config = dict(
    tie_word_embeddings=True,
    init_std_qkv=0.0395,
    final_lr_fraction=0.0,
)
Each number is 200 + 40 x the weight over its row's rms, rounded and kept within 0 to 999. Layers, rows and columns count from 0. The size before them is the row's rms in percent of the matrix's.

# layer 3 MLP down (transposed), 640x160, rms 0.177, rows 92-135, columns 0-79
095,214,209,254,86,184,244,230,172,210,232,234,170,210,205,197,151,267,207,177,190,242,162,144,195,132,159,229,159,155,266,186,170,155,205,206,106,144,248,168,257,142,212,221,204,208,146,185,244,259,177,200,149,230,152,186,157,194,184,204,198,265,221,200,216,265,222,186,304,184,163,222,191,154,233,167,205,163,155,269,189
087,193,184,205,218,252,254,246,280,139,144,121,196,290,227,148,236,213,147,219,192,206,212,210,220,251,200,182,198,229,179,175,170,185,177,218,188,150,195,139,204,222,207,204,130,186,109,256,146,121,211,136,272,203,203,245,126,167,248,216,219,230,143,197,166,161,154,213,205,171,257,164,238,138,160,206,199,216,157,161,235
105,191,128,244,206,215,142,182,246,204,173,217,183,231,172,222,256,113,208,191,123,154,220,203,280,241,255,204,221,193,198,212,226,243,112,210,184,243,201,196,137,86,205,211,237,277,126,190,164,201,135,202,142,224,168,187,182,188,179,191,205,214,180,204,225,215,171,157,241,206,216,183,193,178,181,224,205,150,216,232,144
099,218,164,190,130,216,183,149,256,131,216,148,244,188,183,213,216,126,207,169,254,194,166,147,181,211,194,219,190,218,257,232,118,154,158,143,182,246,202,212,184,183,210,189,217,176,213,148,155,250,252,235,185,201,266,228,207,201,81,162,179,185,201,166,150,227,174,191,187,189,214,170,243,257,272,164,201,224,252,183,240
097,132,137,161,169,214,167,149,183,230,201,187,212,179,255,205,182,178,201,160,220,203,159,218,201,185,238,233,223,234,225,173,175,232,137,179,160,266,145,204,208,227,289,186,201,231,232,165,245,150,141,274,182,196,253,208,185,233,157,175,210,219,209,200,183,217,169,145,176,188,204,184,178,167,238,204,189,172,149,166,194
089,189,161,208,190,237,190,115,161,168,237,182,171,149,221,288,111,225,193,195,231,217,206,238,212,277,207,223,177,176,174,256,243,153,196,202,215,204,198,195,245,209,181,119,252,168,182,217,208,183,249,292,226,150,246,189,236,220,173,214,262,213,217,288,222,234,187,161,193,171,217,203,181,141,152,207,172,147,120,207,267
098,210,167,255,227,142,148,202,216,241,108,190,199,215,165,217,275,251,176,155,190,201,247,198,145,248,179,152,136,244,153,181,222,194,271,131,264,178,191,234,232,177,295,180,220,207,218,213,212,292,256,284,147,203,163,240,206,189,221,145,216,199,152,200,149,240,208,111,244,216,222,252,144,181,222,194,210,215,236,197,193
098,175,232,137,257,234,196,271,130,239,187,232,238,202,221,200,204,232,217,159,216,231,176,205,217,231,181,163,161,238,168,207,214,267,130,267,127,206,203,175,274,179,230,153,188,230,260,164,259,191,214,205,196,192,159,220,231,272,190,238,252,131,211,234,192,281,192,222,123,184,120,138,175,199,161,97,197,130,216,126,168
091,161,192,238,258,176,257,197,186,168,225,194,249,211,250,198,257,221,221,208,250,166,156,251,227,181,168,284,175,169,297,164,216,209,234,167,286,122,200,247,192,258,194,170,229,215,125,242,184,258,158,220,295,143,152,143,213,181,168,185,170,180,227,196,152,220,177,181,213,253,217,212,186,200,186,210,201,159,319,75,189
095,246,230,179,154,216,222,159,216,137,194,190,243,244,209,222,186,207,173,162,199,221,167,240,180,200,235,260,265,153,195,183,251,164,262,234,217,251,203,155,284,145,200,201,134,191,212,178,176,195,147,148,215,316,200,235,152,252,148,228,106,196,218,212,124,161,229,159,178,232,187,200,205,276,216,165,195,191,174,139,146
093,249,192,123,216,233,202,143,153,176,160,195,177,157,218,304,226,252,160,149,213,82,182,161,250,239,192,173,252,211,166,202,234,222,180,236,189,168,194,191,254,246,120,226,207,163,239,165,184,243,215,240,189,229,300,208,194,219,176,212,191,178,222,176,188,201,207,168,218,168,236,237,268,227,176,179,183,180,247,265,201
122,188,217,240,211,237,225,240,194,250,209,212,252,215,154,189,214,232,177,185,227,242,181,192,225,224,177,259,206,193,237,218,171,242,242,228,244,230,198,143,188,178,223,215,189,179,223,231,229,174,194,201,187,229,212,179,203,210,248,184,142,192,249,207,207,221,235,202,146,203,167,193,204,230,202,164,231,181,226,0,216
098,250,115,197,167,187,191,187,153,186,174,207,149,192,157,267,209,170,223,133,173,222,201,157,159,195,180,210,257,182,235,213,225,218,163,226,253,184,195,171,252,149,194,183,188,170,280,235,190,226,201,242,221,254,134,141,220,177,283,149,266,167,156,200,276,180,197,173,180,187,185,201,92,170,220,191,147,232,228,207,183
107,171,175,185,161,176,182,210,212,182,206,214,221,218,204,171,263,208,161,200,210,149,248,117,236,219,180,111,221,167,197,207,253,145,113,174,190,201,181,228,204,211,213,262,184,186,229,245,291,186,183,176,146,230,172,229,189,252,236,224,202,185,177,243,203,219,196,185,197,241,188,223,308,191,191,165,150,110,99,139,161
101,206,184,215,129,266,201,98,213,178,208,210,117,175,242,200,195,151,163,205,204,163,187,171,107,190,177,323,187,240,143,211,196,204,124,238,243,266,170,256,224,177,115,163,141,229,255,217,197,217,239,172,194,195,216,208,174,286,239,135,211,191,179,210,187,215,226,206,203,168,168,168,194,217,275,219,230,261,181,250,197
088,198,338,148,241,225,224,202,177,215,126,259,168,135,157,238,220,180,251,165,260,273,239,220,236,145,235,185,220,171,240,200,198,185,221,198,127,245,182,160,168,239,230,217,145,256,225,195,225,173,233,261,224,148,172,222,126,187,179,167,201,190,202,161,234,197,224,207,222,233,289,233,177,202,149,176,187,251,148,320,229
101,172,247,174,181,140,284,256,264,283,181,130,154,170,204,130,176,162,140,188,159,160,284,191,128,261,238,133,202,171,182,208,150,138,239,257,181,201,159,212,148,229,172,216,177,148,137,240,244,229,242,134,223,237,200,179,232,207,161,220,243,213,172,157,165,216,174,181,257,201,202,191,177,169,245,204,247,233,261,191,233
103,206,223,166,164,214,218,143,213,184,226,163,202,200,216,162,260,195,208,216,258,223,297,197,268,211,211,80,237,174,184,156,242,230,205,234,183,129,227,217,236,163,147,256,226,188,191,196,232,151,215,149,247,180,202,244,220,164,198,192,193,113,186,201,218,189,169,122,159,201,124,272,160,255,150,196,220,225,164,284,218
107,258,236,196,211,173,178,208,269,151,144,207,262,141,150,178,150,229,167,176,248,246,176,237,211,176,191,271,229,246,177,194,198,176,140,218,123,168,178,222,158,204,167,236,148,177,206,165,232,111,179,190,203,164,148,210,205,186,193,175,191,137,173,226,165,219,221,169,203,246,226,304,152,211,244,184,228,277,182,197,204
096,146,231,142,169,225,240,208,226,175,166,174,220,201,165,269,254,173,211,253,186,172,144,194,224,247,131,148,237,264,199,220,199,216,240,194,167,114,173,245,145,254,174,168,170,250,174,188,214,173,185,148,213,233,239,232,94,179,219,205,226,244,220,211,175,206,248,221,164,118,228,175,290,228,245,221,265,183,216,169,203
104,265,202,271,98,224,204,221,248,156,193,211,222,232,185,151,149,249,129,176,242,205,176,169,184,189,195,225,210,182,158,147,194,191,180,257,253,206,220,270,204,243,184,239,214,150,190,209,250,186,243,208,188,240,110,189,240,199,221,221,150,166,144,213,278,223,179,218,158,247,195,145,214,255,140,218,188,165,176,42,196
091,200,228,180,176,194,196,167,199,247,170,226,231,191,149,209,200,217,198,260,187,186,219,278,266,203,211,130,164,259,290,184,232,235,206,298,174,257,161,202,196,216,181,126,251,274,207,254,176,214,254,186,295,173,231,173,173,108,158,215,184,214,161,153,225,228,239,212,152,198,206,171,177,253,205,248,142,174,178,146,203
105,194,198,211,308,243,173,192,206,232,215,166,258,249,179,238,161,298,203,186,227,214,184,184,227,175,196,115,189,173,188,123,132,189,188,159,148,224,183,242,163,184,117,175,258,238,157,186,148,186,217,220,186,211,165,179,241,158,152,260,182,167,182,198,230,253,168,200,192,248,225,160,207,182,170,219,216,172,186,180,259
103,160,227,164,199,236,219,209,193,239,184,207,278,233,178,178,217,214,179,160,229,169,185,190,275,130,216,229,168,184,200,203,173,168,201,218,242,257,185,176,158,226,233,150,206,211,155,267,285,133,160,192,192,272,177,213,142,189,162,149,225,197,218,200,261,202,266,183,189,154,221,148,190,236,215,261,167,130,268,194,226
123,271,267,244,246,186,132,167,177,158,224,204,217,194,243,149,236,154,188,248,147,132,191,181,177,224,157,161,156,248,168,206,217,170,172,153,184,255,171,136,225,179,193,220,219,207,172,135,256,141,219,181,176,122,229,226,225,216,184,277,161,221,169,190,181,238,243,216,170,244,178,181,195,149,247,171,132,154,168,255,195
089,194,166,269,230,136,220,163,299,173,220,168,235,193,216,208,167,211,217,191,233,246,161,197,204,226,225,167,208,264,157,175,250,217,202,222,166,153,188,190,219,203,220,269,237,200,227,247,241,238,149,208,213,176,233,207,240,201,157,191,245,182,226,177,165,222,173,282,225,159,183,205,259,199,182,193,215,235,235,134,217
114,191,168,205,155,145,221,208,209,162,152,208,195,72,174,110,224,214,227,179,194,226,273,200,172,240,204,310,183,264,234,234,170,169,197,194,231,185,193,205,210,219,179,225,237,149,181,199,110,195,212,210,171,187,170,276,179,254,189,217,175,214,228,209,182,198,183,229,224,199,211,220,228,190,216,216,220,174,209,268,196
104,209,251,200,163,198,228,131,261,138,190,192,155,239,179,211,184,109,257,241,182,187,196,132,178,238,271,202,184,198,180,185,207,153,218,204,183,192,222,207,209,205,207,217,261,167,177,208,208,185,219,259,215,233,222,202,184,155,155,106,132,206,223,205,166,183,123,272,160,205,186,258,177,272,184,201,239,269,175,181,180
099,209,176,149,208,222,230,188,221,176,219,182,245,210,270,241,147,240,160,144,174,187,160,243,175,212,181,221,140,154,226,221,166,177,284,238,247,196,205,199,181,198,216,257,184,182,221,219,206,186,121,218,199,192,204,258,256,166,143,146,202,131,207,171,241,194,244,200,190,162,143,210,240,238,243,157,160,216,213,200,205
102,150,201,129,227,229,244,240,283,131,150,252,108,210,168,226,223,258,167,223,245,154,145,254,213,206,228,162,134,237,230,200,233,267,244,160,179,186,240,215,180,197,220,136,200,206,214,171,138,184,155,128,217,211,170,176,165,255,234,201,156,220,173,214,274,237,246,233,260,198,190,208,181,159,278,270,103,217,158,217,148
096,128,227,193,213,206,248,178,154,180,129,238,165,223,232,155,241,180,208,201,216,117,165,245,171,178,194,215,270,224,259,163,179,197,180,140,210,214,148,196,226,226,122,183,204,229,234,179,258,179,219,163,121,196,237,210,190,264,174,206,241,239,199,231,212,232,176,177,236,151,192,230,210,216,149,203,284,220,162,177,227
097,198,158,157,206,224,193,201,159,166,173,233,176,217,203,239,205,167,239,163,173,156,151,166,269,284,147,223,206,168,172,263,108,184,209,192,308,172,204,125,218,223,157,224,210,175,263,210,203,220,248,223,232,211,241,195,238,194,304,176,158,226,205,241,222,167,173,192,158,181,82,209,217,181,144,194,202,144,221,254,188
101,177,185,229,184,187,217,192,226,259,263,138,190,185,229,209,199,322,234,215,262,161,183,183,232,194,198,169,166,177,275,261,184,215,159,188,175,172,191,257,198,239,222,236,195,215,187,226,222,218,195,215,186,145,226,201,193,136,178,196,200,212,230,192,212,189,155,226,230,203,258,201,237,169,230,204,178,194,241,148,220
110,264,198,171,237,198,261,243,255,187,161,160,190,153,141,149,215,183,230,167,237,222,216,226,159,199,202,202,285,238,161,168,138,226,169,244,197,290,221,153,188,164,172,251,183,226,208,205,226,190,223,206,184,99,192,279,214,215,201,206,220,163,214,123,165,114,263,193,184,252,301,267,120,172,268,148,158,189,260,216,253
096,271,228,145,227,222,242,159,250,130,297,200,226,252,142,146,156,191,195,177,227,168,179,225,261,223,254,206,222,149,127,200,186,205,219,212,244,251,212,202,189,204,138,165,192,162,137,251,224,214,184,161,220,207,197,196,182,172,224,179,162,167,289,174,178,160,174,236,210,198,251,117,244,215,207,164,210,237,257,87,159
104,171,180,158,165,168,242,209,221,193,131,120,177,212,238,194,213,217,149,197,206,252,248,165,179,161,249,151,158,190,230,143,175,255,226,184,128,195,277,181,239,182,266,119,134,195,224,130,205,203,199,275,252,233,237,119,182,212,159,196,163,265,241,164,221,311,231,217,188,191,151,241,139,199,211,173,144,155,222,257,219
089,193,148,200,238,234,213,158,217,210,192,262,206,190,222,191,166,234,230,189,91,259,170,213,168,290,253,136,227,145,188,239,156,168,278,199,253,140,192,249,180,191,196,216,279,230,264,151,189,193,187,244,206,163,238,204,162,156,229,226,234,193,159,200,81,205,179,197,168,292,212,196,166,148,158,254,223,227,154,107,215
109,211,196,184,247,188,164,257,222,201,222,194,106,186,241,150,152,178,214,213,223,120,159,225,170,183,195,247,202,197,173,166,192,158,203,185,157,211,237,238,210,150,248,180,189,196,195,111,227,241,259,182,137,203,260,219,120,177,269,210,173,246,255,194,159,199,197,116,223,150,159,159,178,240,196,227,216,263,244,291,205
134,185,192,198,157,121,200,263,273,197,198,148,154,241,240,248,201,284,211,222,128,203,164,215,154,126,197,177,222,171,104,244,187,186,157,193,169,218,185,236,188,132,184,229,283,178,174,222,186,189,178,265,173,220,207,169,168,169,240,260,110,191,169,252,289,158,199,126,200,209,197,221,174,186,244,180,193,201,171,235,227
099,200,179,219,187,180,201,171,236,165,150,182,173,198,177,171,187,301,146,187,200,155,200,238,223,276,246,215,239,238,217,225,160,182,160,256,326,139,155,175,187,152,173,229,202,190,166,239,135,200,218,239,264,156,193,127,209,171,201,216,172,233,193,218,183,215,173,185,217,213,197,225,137,175,254,211,177,186,212,289,198
094,209,213,190,345,286,184,255,226,203,170,191,191,181,177,261,114,184,221,196,193,174,158,173,195,214,214,172,261,184,223,200,135,180,110,191,197,232,234,223,196,208,175,188,206,177,205,175,185,179,226,250,181,176,164,209,189,218,228,204,185,246,187,203,202,179,223,177,186,265,177,169,90,159,176,204,107,279,213,199,233
109,173,217,239,230,193,196,221,230,240,201,135,163,115,171,182,189,163,136,180,207,158,148,240,226,227,199,218,172,284,167,245,245,190,196,127,209,215,266,223,201,236,223,161,175,210,226,194,257,124,237,183,184,201,222,195,137,204,233,96,118,148,239,176,149,229,194,224,116,291,245,220,167,219,169,233,203,246,222,219,185
095,252,240,206,203,131,236,273,285,134,192,168,188,127,169,176,218,135,199,261,299,171,204,215,228,205,217,173,231,189,214,188,191,260,188,167,176,206,228,188,162,215,226,119,122,245,178,198,249,174,230,274,225,223,220,185,192,202,155,167,206,184,221,228,166,265,194,176,181,192,79,222,94,225,177,199,237,181,223,202,242
091,179,234,109,239,200,242,211,210,192,157,164,176,249,227,155,214,217,192,202,272,203,165,236,220,223,195,200,223,231,262,139,189,180,143,176,242,271,180,193,203,190,219,232,253,193,183,153,211,220,187,209,173,164,214,218,238,236,217,287,230,192,247,189,226,133,164,175,159,237,144,259,198,195,208,164,207,158,240,143,222
# layer 3 MLP up, 640x160, rms 0.343, rows 93-136, columns 0-79
088,152,281,179,147,233,126,147,222,211,190,199,194,204,213,186,211,202,197,226,209,221,172,258,151,172,159,208,234,298,130,129,168,172,202,263,184,233,228,226,169,266,250,215,196,247,260,205,257,145,172,212,133,283,225,206,144,127,224,183,246,188,207,144,210,149,221,237,153,274,169,269,238,167,203,229,146,236,235,147,215
118,127,205,250,260,224,182,163,160,171,187,215,186,122,235,250,151,197,189,232,261,243,236,235,230,201,233,233,185,145,235,202,211,164,199,242,298,189,255,183,183,127,173,220,126,190,188,245,138,291,215,212,182,248,196,209,140,171,237,275,216,175,197,169,192,326,214,145,174,206,164,177,209,226,149,138,175,166,183,104,189
102,163,152,194,226,192,134,137,221,244,191,252,171,245,212,178,118,179,130,188,279,203,278,189,204,200,220,190,198,187,170,190,165,166,243,173,167,204,231,132,211,153,208,177,155,209,169,179,68,246,223,258,189,258,223,173,209,219,150,243,238,195,198,171,137,188,146,156,176,196,235,229,98,258,162,232,180,174,188,262,229
109,179,231,155,215,204,156,152,229,187,218,154,295,220,290,204,338,180,171,215,212,215,230,242,225,166,201,160,158,176,199,231,166,181,195,246,183,135,166,198,248,132,194,182,180,156,153,123,132,184,203,297,223,201,194,242,173,189,99,219,166,223,145,220,169,204,249,187,220,206,174,238,192,270,141,133,153,167,198,213,227
099,175,203,166,205,170,184,266,225,223,214,222,194,128,211,134,179,265,213,263,216,216,264,158,201,206,154,180,178,166,175,216,247,172,238,198,182,227,227,205,105,271,146,168,104,193,138,134,193,210,227,199,208,159,241,143,121,206,219,144,197,218,211,216,273,186,170,243,154,195,183,157,186,241,176,186,190,275,182,273,283
099,160,169,222,193,178,215,192,243,158,175,185,199,283,226,243,213,208,256,239,263,203,184,205,197,217,270,166,179,192,137,173,159,194,189,167,182,168,207,206,254,138,256,231,185,203,180,164,275,215,231,181,197,152,173,268,215,182,217,225,134,164,189,294,123,191,277,173,195,212,230,207,161,200,275,230,121,110,183,246,180
097,174,207,240,113,137,186,148,288,134,135,246,219,229,184,203,233,157,163,210,218,156,234,237,145,195,240,174,239,183,166,140,165,180,159,286,196,177,268,225,248,195,189,199,193,189,167,229,159,148,185,134,277,196,193,191,237,191,210,100,197,164,192,161,172,195,183,117,149,230,137,264,217,152,210,189,261,154,237,216,214
096,213,179,202,171,254,193,136,236,222,166,212,159,237,144,216,179,177,215,169,177,207,248,162,167,178,243,133,252,222,299,183,249,195,206,181,231,165,184,247,276,176,270,223,233,221,76,222,155,123,186,173,238,266,162,238,210,208,171,201,209,132,272,121,238,203,181,101,192,100,127,222,214,234,277,133,200,213,181,255,182
105,174,247,182,191,169,184,194,274,151,181,173,154,235,105,234,239,208,140,214,246,166,217,248,220,181,214,207,230,135,167,270,279,262,141,184,194,211,215,200,198,212,251,203,137,207,133,182,171,162,228,141,229,161,150,125,244,188,198,169,218,171,208,129,175,224,198,161,182,198,245,199,207,130,145,246,277,119,137,279,221
097,153,282,198,186,91,208,109,226,157,203,185,160,251,96,242,188,92,149,172,195,225,242,204,192,180,144,266,250,212,121,180,179,252,243,140,177,221,224,198,221,212,160,201,245,175,175,271,245,219,217,163,209,202,162,156,164,261,227,123,171,251,184,237,162,210,133,179,222,197,236,225,218,173,227,178,102,221,188,228,218
109,174,218,228,183,212,190,202,219,207,181,209,188,222,213,209,237,177,215,265,207,161,233,229,186,183,226,260,229,204,233,143,255,195,170,219,263,241,184,184,245,196,207,188,157,242,201,168,210,200,285,259,251,184,197,267,171,168,123,228,251,250,213,263,152,250,294,178,232,127,241,157,213,213,195,196,145,233,214,171,243
095,161,226,256,176,230,227,183,204,179,206,219,250,305,148,204,262,220,154,221,196,200,242,211,179,198,271,214,120,193,204,178,251,209,151,178,199,191,205,181,151,235,256,186,142,230,189,190,285,191,266,217,207,176,215,144,203,252,184,235,206,248,175,125,156,227,209,196,207,214,212,204,249,216,201,235,155,224,120,182,81
100,251,246,138,201,196,216,225,189,135,159,222,207,207,232,190,237,166,193,225,196,166,270,162,165,131,126,191,296,150,274,290,184,210,183,213,158,279,170,171,206,186,200,196,190,239,158,200,223,220,251,224,214,268,218,177,192,131,213,193,172,238,236,179,232,165,179,147,171,180,147,137,151,214,162,224,257,149,253,236,241
102,208,186,223,186,218,125,278,133,197,117,149,323,209,240,232,200,212,172,201,214,204,218,241,206,204,216,171,206,202,179,169,192,253,225,134,201,216,177,162,195,137,275,223,169,222,163,145,182,206,296,198,213,123,179,121,146,174,216,191,246,167,207,156,180,231,176,174,207,224,159,175,191,230,200,206,131,189,206,203,184
097,163,202,198,170,204,141,148,222,189,127,241,223,226,236,213,213,143,181,229,221,178,111,213,112,184,188,239,177,211,237,222,197,217,225,223,83,184,221,257,227,226,227,111,157,190,169,100,190,153,228,229,167,292,135,157,194,175,168,232,164,144,207,189,282,188,242,164,153,208,214,219,177,276,173,191,186,206,242,265,173
097,217,231,225,157,190,166,190,239,119,175,174,155,139,153,197,257,154,190,183,151,221,231,121,239,202,221,229,158,205,170,194,240,146,194,212,277,252,189,232,194,158,145,267,202,269,198,143,239,177,141,270,214,162,235,233,146,227,218,308,220,246,246,193,211,173,158,263,205,275,122,197,182,274,244,237,188,191,218,229,159
102,189,240,253,248,140,160,172,212,128,229,240,212,196,157,162,236,170,175,231,198,189,179,254,187,135,166,215,205,246,293,117,164,211,191,129,239,147,206,233,180,147,186,207,171,222,215,238,203,182,205,204,185,271,152,257,184,190,217,228,234,220,177,211,220,157,262,205,227,149,169,154,174,228,144,222,207,198,253,105,196
098,208,263,91,164,236,190,174,233,171,195,233,120,213,236,207,211,285,234,155,134,240,199,239,186,254,245,221,224,240,167,218,164,240,206,214,183,151,139,290,186,143,176,225,230,195,176,166,168,113,191,167,167,154,189,200,217,162,210,160,203,285,271,107,235,183,225,178,225,150,176,204,212,204,173,153,210,136,127,260,270
101,207,144,209,166,251,188,192,200,215,197,194,229,166,184,98,168,178,234,218,227,176,217,190,165,193,257,281,186,154,229,252,146,210,172,214,172,269,281,182,244,213,227,199,182,205,197,182,221,202,116,250,133,162,211,226,209,148,253,201,217,221,246,179,263,95,273,183,229,181,191,231,164,170,207,199,153,154,161,236,192
098,264,205,94,193,168,235,237,204,232,140,236,235,161,205,166,200,160,266,168,201,157,194,161,245,153,212,188,277,192,162,238,207,221,207,215,202,203,144,185,200,191,160,247,242,189,136,177,116,149,165,207,189,192,153,224,223,192,179,208,184,227,259,192,221,227,221,121,160,204,205,201,243,246,201,222,126,207,208,148,177
104,254,219,223,208,236,183,180,240,233,167,236,138,256,230,223,156,170,179,186,182,166,169,227,221,187,179,232,174,169,246,253,190,227,227,243,211,188,248,176,278,206,170,173,175,155,177,209,249,146,223,211,181,193,118,140,271,143,253,188,140,166,197,208,206,243,214,197,154,212,145,128,170,253,170,185,264,221,244,204,157
101,145,216,195,163,184,212,138,247,194,172,120,261,200,211,241,169,191,138,217,203,166,157,135,227,126,235,249,161,205,199,228,282,116,157,140,226,178,173,213,210,130,132,244,149,200,72,127,236,131,200,166,229,199,272,214,191,150,163,190,185,168,234,214,238,156,257,166,181,156,195,242,223,199,169,187,209,233,215,201,212
107,143,274,227,159,217,174,280,192,210,208,209,180,174,172,146,191,213,261,94,222,238,215,163,184,196,179,165,173,168,162,199,232,186,139,241,223,181,218,140,261,244,185,214,196,248,193,142,206,171,209,218,202,246,219,159,223,216,211,256,184,131,205,231,228,197,164,156,159,174,241,213,248,201,146,194,191,194,224,135,194
118,209,131,190,79,245,144,232,239,157,168,251,212,200,219,165,126,238,202,212,135,215,224,245,206,184,206,152,188,255,208,190,237,233,214,258,95,221,254,225,159,278,200,279,179,203,162,148,149,221,257,232,184,145,272,145,177,256,187,173,212,205,197,204,206,165,197,215,229,231,179,251,252,205,214,166,140,189,192,145,170
102,228,140,170,216,149,279,224,171,223,100,144,183,255,224,103,224,130,172,198,227,211,196,205,198,160,139,173,157,151,229,248,154,215,188,219,206,262,205,190,205,230,150,171,89,237,176,215,165,216,200,173,221,106,204,135,207,171,169,262,108,185,232,92,214,195,176,169,215,155,167,284,234,180,154,121,249,168,264,247,263
103,230,155,135,214,157,267,143,248,218,271,271,146,143,160,201,189,173,148,150,160,144,250,198,195,217,214,245,176,119,207,155,230,206,192,228,192,165,216,221,226,203,176,220,205,135,251,217,210,182,147,170,187,201,180,231,262,103,209,218,179,226,214,253,199,197,210,174,274,145,176,238,214,143,269,188,211,186,228,139,266
111,185,236,185,234,222,132,220,188,205,171,206,154,201,161,233,177,183,253,176,201,225,269,183,167,196,260,209,137,139,232,135,264,248,184,216,157,239,143,182,176,184,134,217,148,265,231,203,221,170,274,141,259,140,162,189,205,229,189,150,183,271,166,105,180,220,195,202,211,198,159,173,285,195,148,259,168,208,123,237,185
091,146,210,222,170,150,170,148,159,207,239,188,161,259,116,205,238,224,188,212,209,214,217,239,175,219,216,225,165,191,234,199,218,92,187,168,172,193,180,245,202,163,153,119,214,209,248,197,198,225,187,221,244,203,195,263,150,267,159,203,291,154,220,226,244,157,256,105,170,175,246,201,264,267,267,158,138,219,161,118,174
102,167,160,186,212,172,217,235,217,152,255,187,274,223,211,228,195,173,192,229,175,142,208,157,208,218,229,235,140,179,178,217,232,254,170,148,178,282,141,193,81,142,217,212,220,169,151,227,214,147,202,242,200,144,152,232,207,92,223,173,202,232,188,183,157,188,209,194,153,207,117,198,260,200,183,168,246,254,161,261,221
097,283,179,192,156,251,220,216,158,166,202,183,153,191,229,190,293,200,195,116,222,144,273,128,215,250,225,193,142,167,235,216,239,233,213,246,190,195,213,167,137,145,182,123,190,251,241,231,184,214,242,277,165,146,213,209,288,163,250,165,165,211,192,217,193,211,199,116,254,186,219,202,220,269,192,215,206,178,168,119,220
092,211,200,194,215,193,188,188,198,217,212,218,225,163,227,186,164,202,180,213,241,205,220,176,139,166,209,217,288,237,198,160,226,151,108,184,245,205,201,213,182,170,201,235,163,227,217,246,200,252,164,199,250,254,217,198,132,171,257,167,257,221,226,247,220,233,167,158,135,180,219,199,257,170,235,207,280,203,217,168,211
103,202,198,291,170,164,177,176,195,211,231,266,234,258,221,196,244,138,135,172,125,254,263,168,134,276,221,161,202,185,191,174,269,183,236,188,218,115,168,147,190,273,225,167,198,189,212,123,195,128,203,196,211,225,232,194,161,238,250,204,190,195,140,220,171,188,250,219,177,122,198,280,206,177,134,194,231,237,209,160,225
114,261,245,234,180,187,201,166,270,204,255,191,152,160,219,155,195,159,205,161,207,260,266,151,160,159,212,176,225,150,192,118,210,291,202,168,192,220,232,176,233,164,182,125,228,220,241,299,205,122,197,122,219,220,242,172,148,240,244,122,202,263,198,202,222,165,192,134,180,172,191,309,172,192,245,268,165,201,225,241,184
100,192,168,217,144,225,220,169,260,217,191,226,172,190,223,232,195,210,252,187,223,264,214,191,177,252,210,209,181,230,188,184,236,212,186,172,207,239,153,147,153,178,169,274,180,232,296,171,144,216,159,253,190,208,243,183,231,205,208,137,230,204,155,180,214,227,215,234,220,260,108,149,137,175,181,179,209,212,260,147,200
109,137,164,260,189,214,229,153,207,167,224,143,231,230,183,249,216,158,219,251,258,239,199,182,218,214,202,196,269,182,228,186,141,124,223,106,114,219,177,200,231,145,223,299,173,236,291,128,204,148,194,232,198,104,180,241,203,239,255,246,166,201,202,235,143,207,170,188,252,137,123,263,191,174,164,212,166,203,197,155,200
086,230,195,137,220,180,169,217,253,217,211,198,229,201,168,250,234,191,161,213,139,186,171,135,221,201,250,180,237,209,222,174,194,253,228,170,174,250,163,144,185,240,210,177,261,233,186,199,122,207,141,231,166,212,146,191,190,146,238,174,234,192,159,227,89,160,207,232,104,146,171,125,276,136,175,244,220,240,175,220,174
100,202,139,237,208,209,220,155,256,207,199,215,246,210,205,255,157,259,217,224,189,152,159,198,202,191,233,211,174,200,210,219,212,133,192,144,221,244,224,225,224,236,261,203,134,186,233,218,184,216,251,197,94,242,143,252,178,134,168,152,160,225,201,182,201,219,207,205,245,196,218,174,178,216,180,226,243,213,214,246,252
105,183,153,196,163,154,200,207,254,104,246,215,196,157,259,184,183,201,222,190,150,313,197,211,118,170,203,240,227,178,129,192,169,142,170,137,195,209,182,171,192,185,187,193,203,184,212,238,142,228,157,239,117,200,152,160,188,191,182,244,205,148,202,267,244,154,202,109,204,184,191,177,149,187,223,141,204,231,201,140,234
092,143,124,219,204,211,217,283,194,185,227,217,265,221,230,180,209,246,167,206,165,201,201,198,122,224,211,190,265,203,267,179,169,180,162,222,210,236,176,228,193,278,206,183,175,178,233,193,181,227,189,126,239,155,234,222,177,247,241,221,197,135,190,221,231,225,262,175,109,245,188,200,148,216,258,175,164,193,221,296,228
097,161,182,180,261,163,181,169,172,209,158,161,152,244,203,265,175,193,210,158,147,153,209,157,234,190,199,173,212,316,252,190,165,229,209,138,142,168,191,217,168,210,127,129,180,214,208,233,211,179,209,153,125,214,208,234,182,226,189,241,301,214,213,189,239,220,185,218,186,257,144,238,219,234,103,208,213,162,197,193,220
112,168,190,229,226,157,194,173,173,240,233,209,185,139,241,149,195,305,205,200,232,122,194,153,166,200,213,227,244,166,240,244,228,174,212,209,246,164,240,197,187,229,257,167,168,191,223,230,170,119,197,171,215,227,214,210,198,261,197,189,143,216,214,266,207,164,118,135,120,105,143,216,161,269,179,240,217,191,263,247,149
095,210,150,216,208,160,183,176,165,186,181,196,206,146,237,196,125,271,181,186,204,140,208,245,196,258,175,192,191,175,143,162,245,164,250,243,144,240,285,173,195,175,257,216,212,248,168,257,164,215,163,203,135,182,177,159,148,238,209,215,156,170,226,187,158,107,162,180,124,241,168,162,175,278,207,213,212,144,205,222,188
102,196,193,248,191,265,272,152,197,171,181,256,196,131,120,220,275,290,232,149,236,194,207,175,262,156,192,175,180,151,188,286,210,131,252,209,215,137,237,190,176,174,196,262,118,239,213,96,120,188,246,196,235,188,131,115,191,159,207,177,224,274,224,193,168,199,240,189,189,210,189,150,232,255,189,231,199,245,210,185,112
110,236,196,156,179,266,274,217,174,206,246,206,167,222,189,300,216,146,232,104,150,208,259,201,231,232,205,239,197,169,146,239,167,217,200,150,274,230,206,219,223,176,143,214,240,119,206,219,153,187,260,173,175,233,150,209,181,163,240,166,239,238,228,230,237,174,189,181,204,242,224,155,230,163,165,245,265,156,209,196,222